From a checkpoint of a small transformer trained on Wikipedia: 1.86M parameters.
Each number is 500 + 50 x the weight over its row's rms, rounded and kept within 0 to 999. Layers, rows and columns count from 0. Numbers have three digits each. The size before them is the row's rms in percent of the matrix's.

# q: layer 8 attention query, 96x96, rms 0.166, rows 0-95, columns 32-63
# k: layer 8 attention key, 96x96, rms 0.168, rows 0-95, columns 32-63
# v: layer 8 attention value, 96x96, rms 0.209, rows 0-83, columns 32-63
# o: layer 8 attention output (transposed), 96x96, rms 0.199, rows 0-83, columns 32-63
q0 101:451499432490504569406454491535539500480474535513491513436466544433452488474520463451458514544504
k0 096:478557471515507628550465526569461557565580464464553486549588519504507544491515488482471441491482
q1 101:493470522526504464508548451499535469467451523495453543513501567473585521476449547476456573512546
k1 125:476464393553464446559473554393489483542607452438463504478519529499518515540550535544518414479428
q2 097:557552434590597497550528592413503481500526497646453544580495554582496470519532488545521393461434
k2 094:450520478393589365490529479445477517450548472527344523552581527487526532444460515440485531477495
q3 112:502518624477505587535531523452422455482593571434570468491538471519451533505490478513536496447493
k3 095:607483518510570400459518504482537445570469553527630483505521567508444416493487494466528538461516
q4 097:427485546513516445461538438490497437395526520428452570529570587522548594465519500464499428448552
k4 102:486529496473405589510538609454546501519487625509476492473510461442469505553418484517486549526575
q5 093:494586579503512520532594571471491440486592604463443488518496502607495488483513456554573485438535
k5 088:448491523484506530521503532477520457548504488518521481480422485549524482464468552442530575497505
q6 101:476642524425532523529391476486482448522554488498477549542524524559543498482575570495593478513481
k6 102:515468474538492507437501469524546482558395554564589567529526513492515433522487547481498511470655
q7 113:548434582534516584568578551436456526470498596534506427541483500549459575526529471470577498488494
k7 112:533446558424492453431550515466472432548484533525571454511488490475515445466525532432599515514497
q8 094:534565575483534492453575463495497432503568482399458555551548513602518508518548466515503488484489
k8 116:546523488419497474495493465523466490511541568611490485455496488508473447528422486498508533469560
q9 092:460501602424593546543509561472516485565557573437438470556542550513508511485501421590463444477550
k9 095:508409473403524494532536508492515554529521433576479496410552443511505512480480487450454518539516
q10 108:509523573409517541516552528468477538524564513457482433506505489529503505419606544550547509405513
k10 102:561417599537481571472479558487601452507488588560587527540533536452494490483509513418559500472634
q11 101:520524468500400499410531453522513508479493467509554434448451471517560466416485546507481513458563
k11 120:510538543437355549422489456493556588540540506480488472438539537481452466515564521472528496592622
q12 105:471498555478383511501382575511569561532460545459498515470505553501602538447493459530545512426537
k12 112:540524477466474567446541533429444535508398469528555551430555456519528517567525597517493521518536
q13 109:521516439452495502430501583485460553420463456499434399492449454585437500509436486463488453459491
k13 115:533524564513470470508458551575579524427534447484485527532497447532475473507384466481482366495547
q14 097:460431578593495484587398505465524541487512473510471541464522478453514486554489431499588562556532
k14 118:498529525433505467571553392574393591550479515423543476477471508469546510442559508534520539511475
q15 110:510334441535454537469475553548508487485521561522527515445489522483484494489478528585464569511465
k15 122:542439455490480578509455641535474416474533413514436445446475481461530470490492540517550496503462
q16 104:579459582511620568492504532407534542510504567558393458480474448507520501522500580486511428526583
k16 102:507522486434471483540522538441480383483468455547532525403518532474588437510396589528539494425485
q17 102:512522565495556526589581528531494448520567564456507549545505452605551491507538511615434511479494
k17 127:419474520507520493506482527423510625539588501403513481518504526558482546432576462507527551528429
q18 107:553388519592541548487553403552524522488503498473572554431518487446447526544527490501559455462600
k18 117:499516481445548437481473490499456528496505435389504627554491495449449472563533489438462426549473
q19 115:480549445530459505503513418476537451428515555537477507498444494476464439460506487597594437456568
k19 104:446477473529440485497577449529540506605436459468548526512464533524531453440517517467552504459530
q20 099:506478563600554471497505542474453649594378530521558425460448560517461532497417507553491475539521
k20 121:473428528482519514528469464438535541561487537534611472543439512497492519536476542460553499446514
q21 107:449527441529420490472423384415546576557461578470529555400507523478466425503453446565471501587568
k21 113:424530539551519587527449506480564531555481508532529487462519417458489479474502599552491517468465
q22 107:560460554473423481579593570496460493502581482558542360502564551526493485457535558503422567442531
k22 113:567500528545411506554469568527490551336440469465540482484484500522547529468500498527525455524477
q23 115:454552470482518369583459587503571501550440483541450439472447584484541500518446508492508533479447
k23 117:371556506475467462534568490507522547501531438535424438612523502520581507560530455525540513467467
q24 114:533459510522523414528484527565596532416506532567528535574502451434480448425503483487572506494420
k24 114:477526422534476532496429457455514495510513463564538479480595443489482593499407445504514546500390
q25 105:525572512470546493577492460514482554553555406566552450469521492526435423478582496582507469520487
k25 106:516501536518544473522473402438474568553473475497528485540611510468543469472532510531544477575483
q26 115:523546502480548421480501531483481513524547641449565528512421577523460507459534544543484560578399
k26 111:596504560552564513464424513608513469469441497523452571488462444538624480484358499521522530450464
q27 103:510555509445486523559489507529484458512450514496451557477539533449414523483400581481374604466485
k27 104:474478539512423506443524445478454526475586574451544553514554550435439470452375421456483556498517
q28 115:477455521536459478550429494493515544455570461507527494513486618460540398589511603469472442502508
k28 114:486489539440441537540474556607569478529451554515462471443465616452448517552494499415475495569514
q29 115:579411501411479462471452426509518540494536556508459438600539537527525491517398458487550476430505
k29 126:519483497383468457498479445459517483530506479420464481531600471504402517387443475469491464473456
q30 110:501508510460523560515554491444502604547452581506456497547621516566560481513503438526543540546458
k30 126:530507531483586528568567483433492509534522519476493503458535493462470491424514533541514591549545
q31 106:524441516531468515588531519543432542581473484479459476497500513556556517509400534528530423454438
k31 099:549508566541483550598575496481493543520498489522413521464480515471534473454486492499464486471520
v0 089:537500454483511465488499461517573512496525395528490474404539469493572497449411445543504415498463
o0 092:529531539473493581648581517503541455570476542513469519554418482557543562551616501515466449502587
v1 090:522416573496510494535427478471529527540347399522501529466455496556452506408452479544471477483560
o1 095:502608435435527542444558466489413478555451439493483503525567546480557517602574555458506594526490
v2 098:457574488436418581427472493456583469499525592489467480446519498543453539547604470499472518525479
o2 095:497363487554469471614570445568470470448526499524508514584575477470516512445429554546489516560463
v3 091:456482450533457542508443559528472410528537369533558463439546461523442371411378498542521509485517
o3 097:562425480500449442494457476549442557442392553445536599537482492485535566501531469520525499476511
v4 098:538440545489484618485462549427556542416543554500529470494514500529408428457580507573490431474602
o4 097:519551426548523419457471566494582502468460463475506450585527531487505551501474492497493549570443
v5 104:460536442441466536551515482500556399480561571512497426439478461563477387423518502553522422497576
o5 096:534426538536538424579527440500528583548543489565456415498496515403546501698446542515375505475486
v6 099:498425525502497435575480568415552439481467524481506438517337521539482557495575483465427403562494
o6 105:572535435461469608442490425485559586533450472519496505528553428486556427483497514570473590529474
v7 084:472452446481556587516469535415535527445507455545583508506478466565507557510520572463421532475566
o7 085:551492452562525576512496400501536524562464494547465514458483496479498479526521449484625476437494
v8 093:497431436525499544540515524495430490521475518482598437572479470519514468455566412493435499616489
o8 095:502611531468415476475477521519575543482545508504469512469472520501563433583403570468510415456474
v9 102:511429599510429462549410486523592502484494494520577530493627550531501503523534540543522511512535
o9 098:560414421479570529476475430479485523573487482552558483537549401457486528488495497485493501474408
v10 095:475540482485498384519466490521466474496524443485494491571503569542437458453600442474483559467539
o10 098:501506474479552491457476502389534573564443508563486490550604476467470519489486528443509584411453
v11 106:544554415600483507464523491471465518529458536527493507514500497575408500548494526556568495480379
o11 105:558482482515482489433479486508438504537513544462482605428501463445453460487504539447484507517559
v12 085:473438427525473418457490523518460539464489510513448566497452509572468506558433571534546545533477
o12 088:503498467528542495530422445471402457536473495439483485444449462586415415504584597415509625480372
v13 099:541458475399546491567448521517451488455510449570434403514450518520554553486523400528525497431479
o13 105:508488422496489537490481504448576423600481565478503485461599461461577430481515479457555473473481
v14 084:622535483473506524475566477487547587512608510493452553525480490446534545484432507529553476501591
o14 089:447375528450426504513499441527487381552445490545547454457587643562455513498495435520540429477569
v15 083:383518544419525433412532498490421544534480492557551447477564398475485484462439568631483433433500
o15 094:458519548477474500518538570526442427459426501476471516533500420481400541565494554531496461499525
v16 108:527575546571583527502582554448453517559546453520525520527519552525527471525470431433492592547529
o16 099:500458484508500501449461536414484461480459579356545547567498598536544607492478582450540453520552
v17 098:457568548476533540441391528490505482503383457442502594494507499461434506552403537460579515519449
o17 099:396434480453560559497459470564469485532578532576496554658470415553490513479472426492599534515530
v18 088:396446403545613523480563541472523582519455436487457447506514501508425469432590502567561544546406
o18 094:508581469492495535453465488501546484499517490436548519363444549452580539601580532422554574463541
v19 087:544520474487555454436515528581502538552483484542408509520451546415482472466512516513465564555470
o19 095:610607447478566563542431548465410470511580575471587521481454520448478415554516498530530567497511
v20 081:527496367546429494533571604507448511494573458549566536520514489542427523476440485470516558515563
o20 090:448413590468540495454440514539438475477426515424466532422471472506548478502460465539541427421470
v21 084:381344448503463559562528555519533520478526548431523545510503472550400459499501486491423508420480
o21 087:435506526491495520461474473500433507452436405475510451567480467547486487511541560500494492490463
v22 085:529394523539432439490492553433458497546547500430555537595519562559501442441467550494522537518405
o22 092:454555440460456531484459450500559477532477442536473515492462503468453399614409482462599440480469
v23 094:574419504506486515538461538501524457465480515492447415493496509520468518506485450433506566569583
o23 090:508469448558534504472520466513526490585479478500454537483462568505524554466469589513512498471522
v24 088:504510457423527524557589404571550486515590385578515385536417474431475483522548576471512499457417
o24 082:500464506442442461462450582485528474594553560437492584441565463552522540528506504563477512452504
v25 088:568489396519395451532425529541421526458473501451568501565493563516535432494563489476601574445501
o25 087:518489492455542504435577516493493430485451540470476486466379422504500516523424472529514519412399
v26 103:459458558512487479429564527490474561418558472450511448516561546437464561425506447466413429564436
o26 100:538553411360508454513426578495599551508441500620447475524470505495555464499550492507529547525502
v27 086:500584529529508558446457553509488424407608471521574516558526395402454497536474467540466578454506
o27 090:560460517387536481436513401550500545457587555527464460487454542585438523455553502484540439465489
v28 095:474504527498549501483534433505532489494469500470578439470519438515596450526431388413559495556488
o28 098:455493484496503451498442516500495478550610460456496587551475557520562523481517496550470482495424
v29 092:492446539504513557360502611491456462450534463563474420546461530531547589532592433484473496547439
o29 092:497563474503408486421424476491499617515439584467507557421508434512534405489482503553521441572442
v30 092:556470523514437507512553462498580385624508528444574393504419537547539517600513539492536420434529
o30 094:501560556553563559540476493489552565440525488602445563573543498512502490523474454551495551491476
v31 093:525423413523493437499466528481503537530539461542445512565603611495403435529537458589436505539503
o31 098:524524466507453479495530514493508477562529449541499535507384610470599531484478652457522461505546
q32 082:516472399501493446374436548480549485574427526500475564498501522527512476373468529492419502530498
k32 068:449508598496493571519540468463454478469532550470511547524437546481564534550495525500492544519463
q33 086:549439543459489513475420464547466516448453459520524487493514471495503495475431494501493558524482
k33 088:570498476516518563533480409508572539526499524498506461423471470507561542536504526512478465484535
q34 081:446588567422465611457527500506445536414542463488522443486571490563531490473566494546558546462535
k34 071:558581482477545382562506523526513466486445537487492470528553446541503572478506470501423505562421
q35 087:520516523539447548500520433528475537497594552511556454517466461579470444467537567622530410451566
k35 091:512607590540653566495491506469480519428518504488497508489522512612444488393544544514515572573423
q36 102:439433543447444570517484466556438471521572514549518463503506448549480478464554491556509437473532
k36 079:519531486572554577397561446490527576448516456570483454494550520612489478539516526521421463454451
q37 075:533535485493481453454459462467554581583442563478486464476522486468488487513468529520510417563474
k37 080:466502504403419444491459462470444473541628497574440613491456474477591469509527448491523413502522
q38 089:413465518455514515510585584502459470425594511511444566543487557541527511527515556461490546522537
k38 102:511525496621553500489534434485519524478405512528542447530543519564412589422536489546468483481545
q39 091:506460532440501570515450467525480418499556401484452431496430520506529518451481432526542476458501
k39 077:518510435496409512438532467444483520401513560531502559529491572537512384517443637549427461459530
q40 102:475490454475476509528474552506511467531650478460520554518425515563556471495464504504536531474513
k40 108:510504425568551579416482502488537516487463474589474412581531543632445569519495513482461403500498
q41 086:573492460495377576455505557572457461548475561461537550505472497492479499554599517586586480465450
k41 086:515493495487474414501557507491519546552545597496445661457486469500548498420480508517527467480534
q42 096:418461479410533470517419564468464553550515551437479524500468589521513451544461479448523472498498
k42 111:507444424495503460521556556492402521488572502530491437510520591597439462497531532512514429402632
q43 106:495417488540497610551454567550465463510642454485432503520500446533549558523484464512568488438513
k43 078:492538503513454453383504510495459464495443461428587472533474474500419470567428498544511532499542
q44 113:609547516528510594522591574518485490493445444492524490507554458526426470508583441513453532487413
k44 112:460494565477524507553442527515465447475557544487529526458525527400605473425475475535544526501483
q45 109:560480496529500498409506465557426537448405528473581419453496477464392505485550509537550539516387
k45 101:441561434460443500471477550525543462571581499582495518538509514448576460461460436438547536509575
q46 095:441366537491451569432490456481455493499539502512490426471505664487513454506502474448481527496536
k46 106:498557541603582469501502599522514445547531485507512344502570545550521527496500443569412525475537
q47 107:544469463485608513466413465527532557469538433464467461553479554574502492495538451478431506440471
k47 105:425558531567475501514544625508537459570559433566459388430518518495509499521526457496443491508436
q48 099:460522506420457487465474453479493582477505444399484503452547501482518477542498548429477367464443
k48 128:527559452554526494528616573437539503444526501479572502496474537602422491469467533496386501468562
q49 118:405553430508539494548509533494514486480578537581471566633368529607541478531458477496476484440500
k49 084:467432571488460505498498536456558499551376493484511425493492480401545514524461507514549450527480
q50 110:425470481530428490464496489445460491476475448518474487393477442539531495492541510507499447473548
k50 100:435537452440577439474543509479487438495458455494559521514421506478595463551585473488513439473452
q51 103:619424610497511520512520517546526479491620445386530432409530539462449506445483486404514444507422
k51 100:573554457497480445490471493444562525444511573501557502467444422531499517520509527520515445564595
q52 119:465440449463466524445553504527614561461468552423529456448374569508424506544527497471652429452557
k52 098:498506481533533464536542425543436449466487454422527512499454466491432477450550457455494507482545
q53 096:460472518479519479526522552546476488505512483596395522521459508503530485485512507447526565479498
k53 098:455567362524535441519500479484486526458426452497521442456531524495561462536427540483593541389462
q54 107:461505500551554505514577587462585453468515508484529572552468594612478515513472472473517581480594
k54 088:519533523485552502460575504485506530545493602504468525552479546524559520474479524540524528496478
q55 110:548591524545425538512529536493489541451495554487572451428517482534424507540437557523492511472494
k55 111:519555481502580394518414513516480510444483549430496550475501432439580510446486570522519432537513
q56 103:502483532486439379402459512498515582466499497525464489475453525490458446508459499475489449517514
k56 098:555473440468473480500404557590484441519496523488494510549383526476512578478507495522556506494547
q57 102:486490485431522465481559462473508498504545457543527550423518542488522464544575410490511542521447
k57 098:532510464514417545507595518536599413513529433577462416509567555551495498474497488546466573494474
q58 105:456481567450501447525465507566476523483502532476447542506440395538448490442458487408469561565520
k58 093:436521514437489522495485375478491509413516480537554481471547477554430523537438412617456468536565
q59 096:514552488528502451492438647476566338523548504530468547513493513516510471461529505508491599572487
k59 093:465497513461493571449594427495579520435549575588529492544538516510528496514432473447586554484446
q60 110:447576443502447542451524459499521440518483436492522510477451589382575432545536555494468442450482
k60 098:476472439515427514608579506506473503527524555577421527461422544491462456594526533511516499511466
q61 101:536437548459597541566539456438537542585458504557475475551518419488519441577505601557620531471486
k61 098:470515528495464453591456426456515427530514456517494556514434435447526479538564441474589587487417
q62 105:445496467502497531502451390498470559481541446450521433460403478462488540535508566484494498495477
k62 106:518546545590476535486645539495478541502479520446524497534494500476450501457471572485454591513424
q63 111:482447546532539504402444482453450414515520513474482543551510547435365458567468536445469501613539
k63 090:568521436554486536481452570426539477486453533538495548412564533531482563583460402473494449432412
v32 099:511629537510518478496613484494536453624530457483475514561450425488517556438468483402492466518510
o32 103:442385471464482500531583494514443451491471413542530428481518396541460498466596448506564600433437
v33 087:617544450533386504481422497466473558509461510448488466473515518403413443454517515575551555515570
o33 100:455533484547437437494487513553414413481469535512496523573504529529499489486528521534566504365448
v34 086:523506457497465539514456485476435541567535499560390535484526410543544476490424547548500531470533
o34 103:457479508456621461551486494466555561566567506519506498497591521459421542443561502546514541563527
v35 083:460441539391396475501492480447523552454472603439471511499512468507398569457489567519547517476477
o35 098:363450462429495503527381508459536532513531541487581498506472531474440473508484560495439440512625
v36 080:562485493524483543511487462500509430504460501479510542527459546368499524490482498456496484449549
o36 092:464441443487467441449573618555458425510533579505490563580541544491519498487462450463530504462469
v37 079:484530387441504577472496505473547456483500544568540453439448553500478531590516496540505555525452
o37 093:450582479493485480471520404475592481487477541436482478427556536560556523517565544479490498443460
v38 084:465543509426548402544545549524480533518572447502451424485582555501509460480543524534441457486516
o38 092:462531527461523534496510421512507457487534516547389371489590440511446474505557463543510447480525
v39 099:435519473485456535486485540520581513471400487592519543516392466471525470523452543474470423507436
o39 096:494558448537468489501542473513559490428524522544543518505445565450489528457438546422603461606516
v40 101:508550416487495538559531626421558552495467551557544483594451553575596529493489576483509454586435
o40 109:460621485483447435519492551480585558462575569519490499477573518448525501515435555459464573546453
v41 085:524520522451463533529537471443543466496390538513517543525398479480615460413377513551507488551480
o41 094:486511573380430469461460432446468488475510586476497480491554430453543497441494416517440478524437
v42 088:540560500547467436510563501473506463541476456597536487545531507494437505491552521473473560549483
o42 096:568575469605584483505498555496498428519603506537586525497484428555447497495549527527479527520358
v43 101:411543518478517502421509449522446491471487477592611487560404514507554409455530505474445521516472
o43 114:517551507524484510495506511525530435424530431520485537489524481550532443543500404462473613631467
v44 091:490498484472526444483482464551494550528539420556575582587535466499517476566481369465484466502495
o44 096:433471549523498578475505452510601414469435388479433436501491538448499618485478557535493526509560
v45 078:460465547564463558507507597534385511497464453474566523483439398491506505535477525393523477550350
o45 087:574507526559420501561558553528451489421505509380510546493500494522493460581479507486458484487566
v46 094:457489408359499515490471491438466518457506474542476520515429400562348597507507386425517522502459
o46 105:559497436521469601518421506506526480474372542506560584625424486549446586566407485572490491555577
v47 093:495480492564497422546546517515540477477587504483542423486472495563542546491505488459531453429534
o47 104:493387450554497451506414517547502464505559545500448522509469472536505483530551434585475562487525
v48 081:552529516534498529518405390483536513421568529454634483404548524449507492467514491466532531523485
o48 096:416510513573498420565495471497590511492510502420514410500468588479548455503515516442518514376503
v49 087:500548544496479562425416441492465556424453527422556529523503524550425493517390469439524540524516
o49 095:453470507451482509534545388477609470481465509507518516524524517504516526473522451610513442503519
v50 091:533554500545522427359471395507438445461558505556410410587484427469526484443577488441485448512512
o50 100:525509432545493441472493476563480463488473461513551369493419408423484460532559566487542545452481
v51 090:499427452443510598495473598443498423485451585400518559506615488508506490501577513527431519476454
o51 093:410541444582517453549528589433497388470500494480462583498573467488541519479507467485549419460523
v52 083:499566500461428376549456547536536478496342450540508399490441543467540512415414457548473520481426
o52 096:556549517475511379475455458534519551494443441478525420549456592533574438442511488511479466546492
v53 091:464467503498642463620515488458554554506518533539565483463432573523455513504478440497526484583477
o53 102:574533509488511541563503498550598499527592501451516394520512535457638507486498477606451499517482
v54 093:507601502516437564475497467532461476542443527450460548400428457525505516567610489536485524592476
o54 107:510587476509436557429520489548480489593499544585554527561614563440449496474627472516512481471560
v55 076:444445536547455440562479539479465592517528481433445453511497457539518421513419500420519508484450
o55 087:411449453465578454566514510433485630436514465511501459440473457552450452367463474402489474512505
v56 083:508492461496572441565548489471542425427472434422551537577489463596478554497462384501489545479543
o56 098:518467544434499441626514594560608482460529474544455505512471625559498493430496509451477434467540
v57 072:431450451492585485524567464534405470455495482495536509474460452473578491516448501451504444492516
o57 081:607478513455532459459471423484526532548437494469409423482447542447528498489545514488448486529512
v58 084:434532495480525480562506508428440488453427481593526503545585627508612492495511542524448474565527
o58 096:457571514504561439504538386390545487498596615570463476530523528475490543560480372405426542460511
v59 082:558483559506600534512559570480556541565498476485440494400524605513597527534594493473444520504487
o59 095:521556573541517553460573488495519442558619531428532533459526517498470512508521495469533529451530
v60 092:515524568493521560473577574585501477522492543470527514455497536478493512463428406576495538479461
o60 101:523460478556480542487478466642572541472536469547521507550483562555525531503544516597487450385547
v61 079:506463456484480504665416525443535423491600520393511590503571507532463487501501530492509412525545
o61 089:564483484584569498636502544421497468590495550390498525461583542454434561503535513528524494531545
v62 074:478486470545462583503460552426461473543503525513563556447465431553399474485499481527537494410493
o62 086:391474521485580565503506461458516471541517571400409499464506486552500413459531603480501594516499
v63 081:495553432513467444376505579482502463470550582455521488395578597435545550523460456465456498539538
o63 092:493458418497557541488569481492495465408475568628552559489526532520524485555520557535578480473522
q64 077:415477534528489450577470508498497559536566438439552509539531532437452553618486494484477455543446
k64 074:489594475569534433514455521448436428463532575497423525465560498543524461521494584523483503476567
q65 115:455538520522477557529512507541455520522607418486412527543451515437433492544505497519494486488551
k65 069:542497517523474477569588575651437547546514526468543537560514557440480567482581397508535499499394
q66 092:561497457560469505524520509503445547426420561510545513483545489529496460456485486511488465504422
k66 092:440444540533583379472504585470475464539494505486425412559475540536461551546549464530513481428526
q67 077:500502498471554501522624402518533499504465543520553496451592537538552473457458586506583460469547
k67 090:517464576422538651481463561435581470440458545499569512433555530541468482453483495437477465479456
q68 090:363531504572501439455424446471505476550553420453528424535511556556463547552578521496557520550478
k68 090:496527475435534475573496532602576529391577500395538523570478515458553546529425504605483569561542
q69 082:490444525505584498530509473549581503534379465521467534541611591554419647440468537497557474459414
k69 093:514502460401439503587503521491509561443547471487488461535467414491515509481474548610433566577480
q70 083:564487431465529385556559464504494523466542476522497587419488426515566431467490539496450469495526
k70 088:554454510572518546454547599514451497430513505510503521562491463551439442460536401481527529484539
q71 089:610520417528499439486483533437526515573473609594572566455544445560549479484452523492504447445470
k71 087:535456539495572530476544558481463519387441501458551512527536449505452445486524533400498499449413
q72 087:388409454534421427505436421563535545529558457491535471546450590486499562487544484441436494431394
k72 091:511479431611474509479470425544474507465500472430523478535510483500617569497483488536565516599546
q73 086:576497438504426399419427510505515574445464502515516520587484520490528516439521559584515493462546
k73 087:413607467551565525464456461423496551524489365491309535453483481574512408545506458491437564526543
q74 091:418545542491473451494532533476472423495527508665554543492522484600558453433480484535467473469463
k74 102:544480493528493503450478625435468424453542565515395546485465551555598492545496526454500469448478
q75 086:587372475502458517497460521567474443427535569577439491529569523548492515494526592523525522498564
k75 091:562442556493450390464481541478548573566511464513449508496434454483524533491497468510492587539496
q76 098:578480484424527555553500557414475496477504573575417523491482421436503547526497453483475527504529
k76 091:432488563543576466473411553509624481496425560535576468461533498567495399589472486482471441522476
q77 096:480512546501472463511556540492539575496522604507543465490348422464559479456546444466561380497490
k77 106:459501446564377439524428441560450496444527534567482556481630559495576513496482517513449584453500
q78 097:500535531477461576538504471480492493465593611522469526458615521557486503611423438472453452525606
k78 093:625435504507516381525422534598498405528509446526532479553467529441526424525479510472522450555634
q79 086:492514430506514428553650497527451509472543447430476455503553478464463552521572452463537478465505
k79 091:496454432494482498492510627522496481493528503498555538443445441523472523416509489573561549514457
q80 063:462592463534553446526522422523459434501510493424611538433503525520445482435562523484520511440546
k80 123:479481491544381518587425465624485518556499452461596497493479484469523544502532420538550529610499
q81 113:509441515493465478520477445521568559513510404468585421520433539445493536519508504602533466516471
k81 076:515469549480496583502415508576480557514524598506514488497512537432492535475510440510493489573514
q82 099:449584479517477584529518478507475464487611540538516485523391462467447566462495499456429560476437
k82 093:544458414470500395547531417464627487506547458584540535539505511504537543450474476476478505415473
q83 086:478507509518493514458434524421466438408527505521505388491590549498631507554389504476534545529465
k83 081:505610475527463444459547500536534495490438563528493517529464480512501497577534574555485356500436
q84 104:515504498447561504539551562488524509513532628509491490464479468576542486462506617503573522471550
k84 091:569495391530553519501495442535504648563560524481557440545505510395523534515493548475483594606449
q85 094:474565485484392534498528471443412445458507426479494534612461483476488501521542540394486447487531
k85 100:618458546498439461467502562485554527435578507492447540538546534595552547544555626600507544508487
q86 099:522511560469520460580523470538457514501591577512438564451535537489522476551498497570509507491470
k86 097:488528445605429515453408563492547455483516449493505459543494546518516462480596484426496494513544
q87 094:553480465469481501540334518526546457520541448527574408516517476439451453536463552492373504550487
k87 092:486496570527514533552472437362499509434534469539518571467462461475517484467553519382487480463412
q88 105:433553485503493414512486503509528532475524392479368478490442534411558506524533488485577498516598
k88 087:486495495529496370465519489419487482585460582550562606528472512481504465535560573513486487559630
q89 094:365480516514453519568481468583468582452598462524605487559445542482434507459480416547546554479398
k89 091:606548535469549461480422496518510518475550491506489586363487479543458455488501616463567563477403
q90 098:473380550437397495501474501608442438533456487438543456552594512511483580492476479446504499526526
k90 094:566540486468539454513411556470554514548486609479488478396513435521617448531486578496460523444509
q91 085:463412525489539414462519465466479525438541498577460451491583475469558480565445529502509508544489
k91 093:464592507471500501539457513538518568430592522469428587529562505470560572433506444556577523522575
q92 101:507522551439488492482414595512463528526494528594495540445469440518423510553514544513483533496490
k92 100:473498424536472439581530503502494460527407573412583529519527560467529482458502514448493480474491
q93 101:429535535541536440475495550564541441385485448466553530464520460488451530450527451565448516527554
k93 099:490403583524498509473518569492468530536577545527471537510530502466498513456476511436520510501469
q94 101:539471501491535530501458550471484538512375514560422566582499468529536464427515511476520388513508
k94 089:497524552446483511489482424609551498528537528483527522462431534459558588453536489580517547537493
q95 099:440452534482471611458452544489593502500437425489496492475518499445470494464436438401495465377456
k95 095:451499484545490485440436388516424418533478595513547544467451564531459471526433514492557601536545
v64 107:517499467537474434483524477539481493499545546528431419501507530461565451466533460506563555465450
o64 103:478489489570402582640503450557509404518480538502523453450423537555478420470498547489593600468524
v65 118:479436466586493589413565501483434539501549484407453459575531538471513483580501464518445500476516
o65 110:496487482540465520536444488500531452511584444525453459537503579483459421444510551465471485427519
v66 108:480400546506525488613481464560487497505527549451567464606428453516524542544492536502491435491467
o66 097:440448457488531459527472445533506478489405579451530492482520536547482538569530492523475385498453
v67 119:571454570531463491478512451520538460571477437516495488527525463523534508488512490409471567568577
o67 111:511529451465400609495565485469436473497534493474528413594503528497484524491511566563451521562461
v68 121:466550567440478481416467485613542485519477485474583463556615503553510417475532570545485464566498
o68 111:459551566519541544513490587635460491584406535506534454525466546530524486537514404496535599483488
v69 115:508397479492419427538419503463461498629518581587608519537572555564494540453512541493478453475482
o69 100:501495550526507501475513509494452394546475486486535415449559515501518526464595510473478543650496
v70 127:509546446542482447501460537539416516569488454521521526465467566495522497476510454523427482442474
o70 105:542474536480521439486471587500551487580513551528557552486511485492472515489621516365487512470568
v71 125:481460519478536492535506563485526553513483534527542509425455442465529486468522452531573546542472
o71 111:589533522528450483493455576518533504484502519444414589461434430436455426576573467546515487540444
v72 117:539527482494531508470407588520443550531568433460456498534539536520473522531484540464510566528572
o72 109:471426415502513540502376473472517501512551486423492547534526457557443422550527508612478584549433
v73 131:486575477523591512552573457523428602507431590512509397491560415580595503550526493452444535527541
o73 120:585468554522469457551514434543411514542437515358610469448544466514469496531464600506517531429524
v74 105:543495545548481500460546441527443499526520430579509426392488565512525479362525497497449479521525
o74 097:535436551473538488571502486520419489542476482519533408505413527567468482376479553564425464526491
v75 111:548498459560501457567485434524456423544552574552473509571464554514526444530515538419487471529444
o75 110:556523530560469572494502493559522530502422413534453498514441465521515469480604434517486404536520
v76 114:439502601529493471477470545531529483546471555458456540450447500522569496506456481486499479482409
o76 099:444573439441581490492546567523548462527492482488482427469361517497535457500532446572498515499544
v77 121:503409375498573530585559471526470455559505479449501449502534499434530535536440548489540461532516
o77 111:531457452524578562544421481554547415494583470501545562499506491440365423472476481482555433498521
v78 116:521528532516587489490444437505427451622487492516518537400530515490532401517538447468514518508456
o78 105:570516496497554540493531601471523505552462528469432540524524513510438479516440580502486500453464
v79 114:520501557591475477487553499477515524574541503561479439541520467536564476519559522522471536545648
o79 108:553473502388381555498523469514461440475528542556520433518487523631539526487494456507534536471425
v80 112:521473562533437496434474482505546449333532558500539487496528513473492523461429448473469465552445
o80 101:490533538558468513446496576461420493450565485602569501548485583531483536400541552511482490527368
v81 109:508449379494566558540540506506543491541405336470501456478528566455470415462481596426532463513489
o81 106:549545418498546426504465507512554481459399435470482406525569392453417543508538540456551419417529
v82 127:498501426448503488497486439493468576567543508472528455434561583448453505416466463432542463473499
o82 113:516520501588543413533472544553414406451453508540510365468616510440498514558494474490455499521562
v83 125:484475518526546441492512560484537557430563522472562632514457470438440480513570545455389504520429
o83 117:505511559552518509520411452554504598466431529474494614578408461574628480449526535484538495419444